Each number is 128 + 24 x the weight over its row's rms, rounded and kept within 0 to 255. Layers, rows and columns count from 0. The size above them is the row's rms in percent of the matrix's.

# layer 6 MLP down (transposed), 704x256, rms 0.0889, rows 663-669, columns 64-127
size [100 100 104  98 104 107  98]
[[140 146 152 133  98 160 116 114 151 114 114 144 151 165 145 147 112 138 132 123 104 111  87 136 153 174 171 142 119 128 103 191 109 135 123  95  99 138 116 139 122 138 127 122 112 165 152  90 150  86 144 174 136 133 111  92 138 125 117 126 102 162 175 119]
 [123  83 108 115 173 131 122 132 144 113 167 141 133 143 116 160 113 159 101 147 120 150 167 131 142 160  88 133 141 127 135 151 144 128 184 121 138 147  97  99 160 131 138 129 137 130 128 160 135 142 158  90 113 157 150 138 151  94 129 139 128 100 144  81]
 [145 105 129 126 134 165 100 163 141  82 132 134 134 129 112 169 111 176 124 110 133 100 112 139 126 196 148 138 109 108 147 115 131 119 151 179 140 164 123 115  95 124  95 104 108 132 125 105 181 129 156 132 146 104 128 144 105 146 160 129 185  83  98 124]
 [100 147 135 130 159 123 109 115 144 106 153 129 111 189 143 134 127 136 101 134 140  75  99 133 136 146 124  88 108 157 129 167 164 140 104  98 112 148 137 126  96 171 144 128 160 160 167 104 105 127 122 153 139 119 117 114  98 128 101 115 136 108 151 125]
 [ 98 123 150 125 127 146 161 109 157 169 156 132 147  97 145  81 127  95 111 119  90 136 104  91  79  89 146 107 108 134 130 138 137 109  96 134 161 114 132 139 163 133 126  96 100 103 145 139  91 151 126 137 103 118  98 121 101 124 140 138 166 126 155 125]
 [109 109 159 137 118 121  88 155 131 137 129 163 102 162  90 122 107 145 171 129  78 111 106 150 135 141 116 131  85 131 143 170  87 133 134 121  96 141  84 127 120 157 154 102 114 125 123 119 138 162 116 120 106 153 122 112 118 116 109 122 129 122 128 109]
 [137  79 140 112 172 162  86  63 124 123  86 151 122 147 126 132 106  81 121 138 137 136 113 162 118 127 105 103 160  96 127 150 135 133 104 124 139 119 156 115 107 124 159 110 114 105 141  88 109 100 100 115 122 135 127 145  93 125 107 141 118 107 126 154]]
# layer 6 MLP gate, 704x256, rms 0.0908, rows 664-670, columns 64-127
size [ 99 101  97 101 101 104  94]
[[135 148 114 153 111 126 131 152 139 163 197  63 128 149 121 147 105 169 133 136 114 103 105 130 123 127 127 125 140 111  89 141 116 128 124  82  94 175 150 131 183 113 158 137 115 120  84 115 110 123 128  78 172 137 137 121 115 117 135 169 159 121 134 122]
 [121 116 125 172 122 120  92 152 117 126 105 128 107 128 123 104  81 156 118 111 103 143 152 128 116 125 112 147 158 124 119 120 151 150 124 116  76 129 139  87  79 140 110 126 147 122  94  71 179 123  96 163 118 126 159 100  95 159 113 138 154 147 181 123]
 [171 131 141 182 128 127 116 138 128  75 131 142 128 115 103  60 169 141 105 152 112 118 105 129 128 151 113 139  70 143 156 173 146  91 130 126 144 160 155 125 120 112 121 137 161 159 129 185 113 113 137 113 162 117 149 100 177  72 149 120  98 105 146 124]
 [129 105 124 130 101 118 112 114 182 154 106 160 125 138  94 123 106 118 108 147 107  77 136 127 111 165 150 130  98  99  76 140 154  86 143 110 145 179 148 151 173 125 123 113 128 134 125 149 133 164 121 106 154 134 111 124 107 112  98 153 105 128 154 127]
 [160 134  72 186 115 165 137 115 138 136 123 137 156 120  88 111 123 106 107 138 165  87 109 118 132  84  89  89 133 121 112 105 146 119 113 146 130 101 134 130 139 124 114 117 125 123 142 154 139 158 179 117 119 114 161 128 136 115 151 120 118 175 138 117]
 [152 126  96 140 113 119 129 125  93 183 153 101 138 165 116 179 104 153 151  91  98 130 110 161 112 113 126 124 143 144 129  95  82 111 147  91 122 164 172 151 126 124 119 133 100 119 138 147 142 117 155 103 111 114  93 150  87 119 122 138 156 118 147 123]
 [142 139  97 134 152 122 110  83 109 167 120 172 113 144 121 124 112 134 115 109 192 106 143 148 111 141 147  87 128 111 146 120 130 147 153  76 123 130  99 136 107  85 104 127  98 124 130 144 167 126 121 139 147 120 169 170 153 110 122 126 125 147 137  95]]
# layer 6 MLP up, 704x256, rms 0.0936, rows 664-670, columns 64-127
size [102 107  94 104 112  95 108]
[[ 85 142 120 132  92 173 142 156 124 131 120 163 153 157 139 127 135 113 192  85 158  92 131 157  94 104 135 113  82  68 111 156 141 137 101 125 107 116 142 143 110 127 189 108 116 102  96 108  98 116 158 123 129 142 108 125 131 164 157  86 135 147  97 127]
 [150 105 109 128 113 120 154 137 162 130 143 114  78 158 162 121 113 120 134 131 105 143  96 133 148 142 128  69 114  84 166 105 153 108 106 119 196 119 164 113 134 148 113 119 104  99  98 145 101 134 166 107 145 134 138 147 157 117 183 145 127 138 119 112]
 [138 117 106 155 105  95 131 140 140 148 150 156 187  95  93 134  99 108 176 118 143 104 113 120 105  99 197 161 125 126 147 102  89 148 164 135 139 135 152 168  85 137 111 122  81 100 125 104 128 127 129 139 176 121 172 137  92 120 126 166  82 118 128  85]
 [174 173 119 153  93 114 135 132 124 111 130 136 112 126 147  99 172 176 146 116 138 165 110 122 148 106 131 146 115 161 105 118 135 166 133 110 151 123 142  76 177 203 115  93 153 118 135 133 167 153 110 124 123 118 140 175 123 136 147  98 105 119 133 125]
 [ 98 114 113 112  91 157 115 145 140 176  79 141 127 174 109 125 139 102 131 133 169  71 123 124 118  92 132 108 154 137 111 119 157 128  94 105 104 149  69 163 101 114 133 157 122  93 135 112  96 100 154 106 108 140  92 175 114 112 110 137 119 157  99 119]
 [101 135 124 142 122 100 124 155 118 147 124 103 112 141 178 142 173 126 132 126 136 135  87 144 156 115 150 142 133 125 143  72 113 107 155 185  70  93  96 135 138 127  96 111 129 150 112 142 130 126 143 130 117 130  91 130 151 113 141 149 148 164 157 108]
 [146 123 143  65 131  75 138  98 106 131 125 129 130 178 126 134 134 145 132 112 119 135 125 123 138 130  98 116  99 194 148 150 104  98 109 167 151 118 122 134 116 113 103 126 112 117 165 105 125 130 188 141 140 116 153  92 135 137 119 142 121 155 126 115]]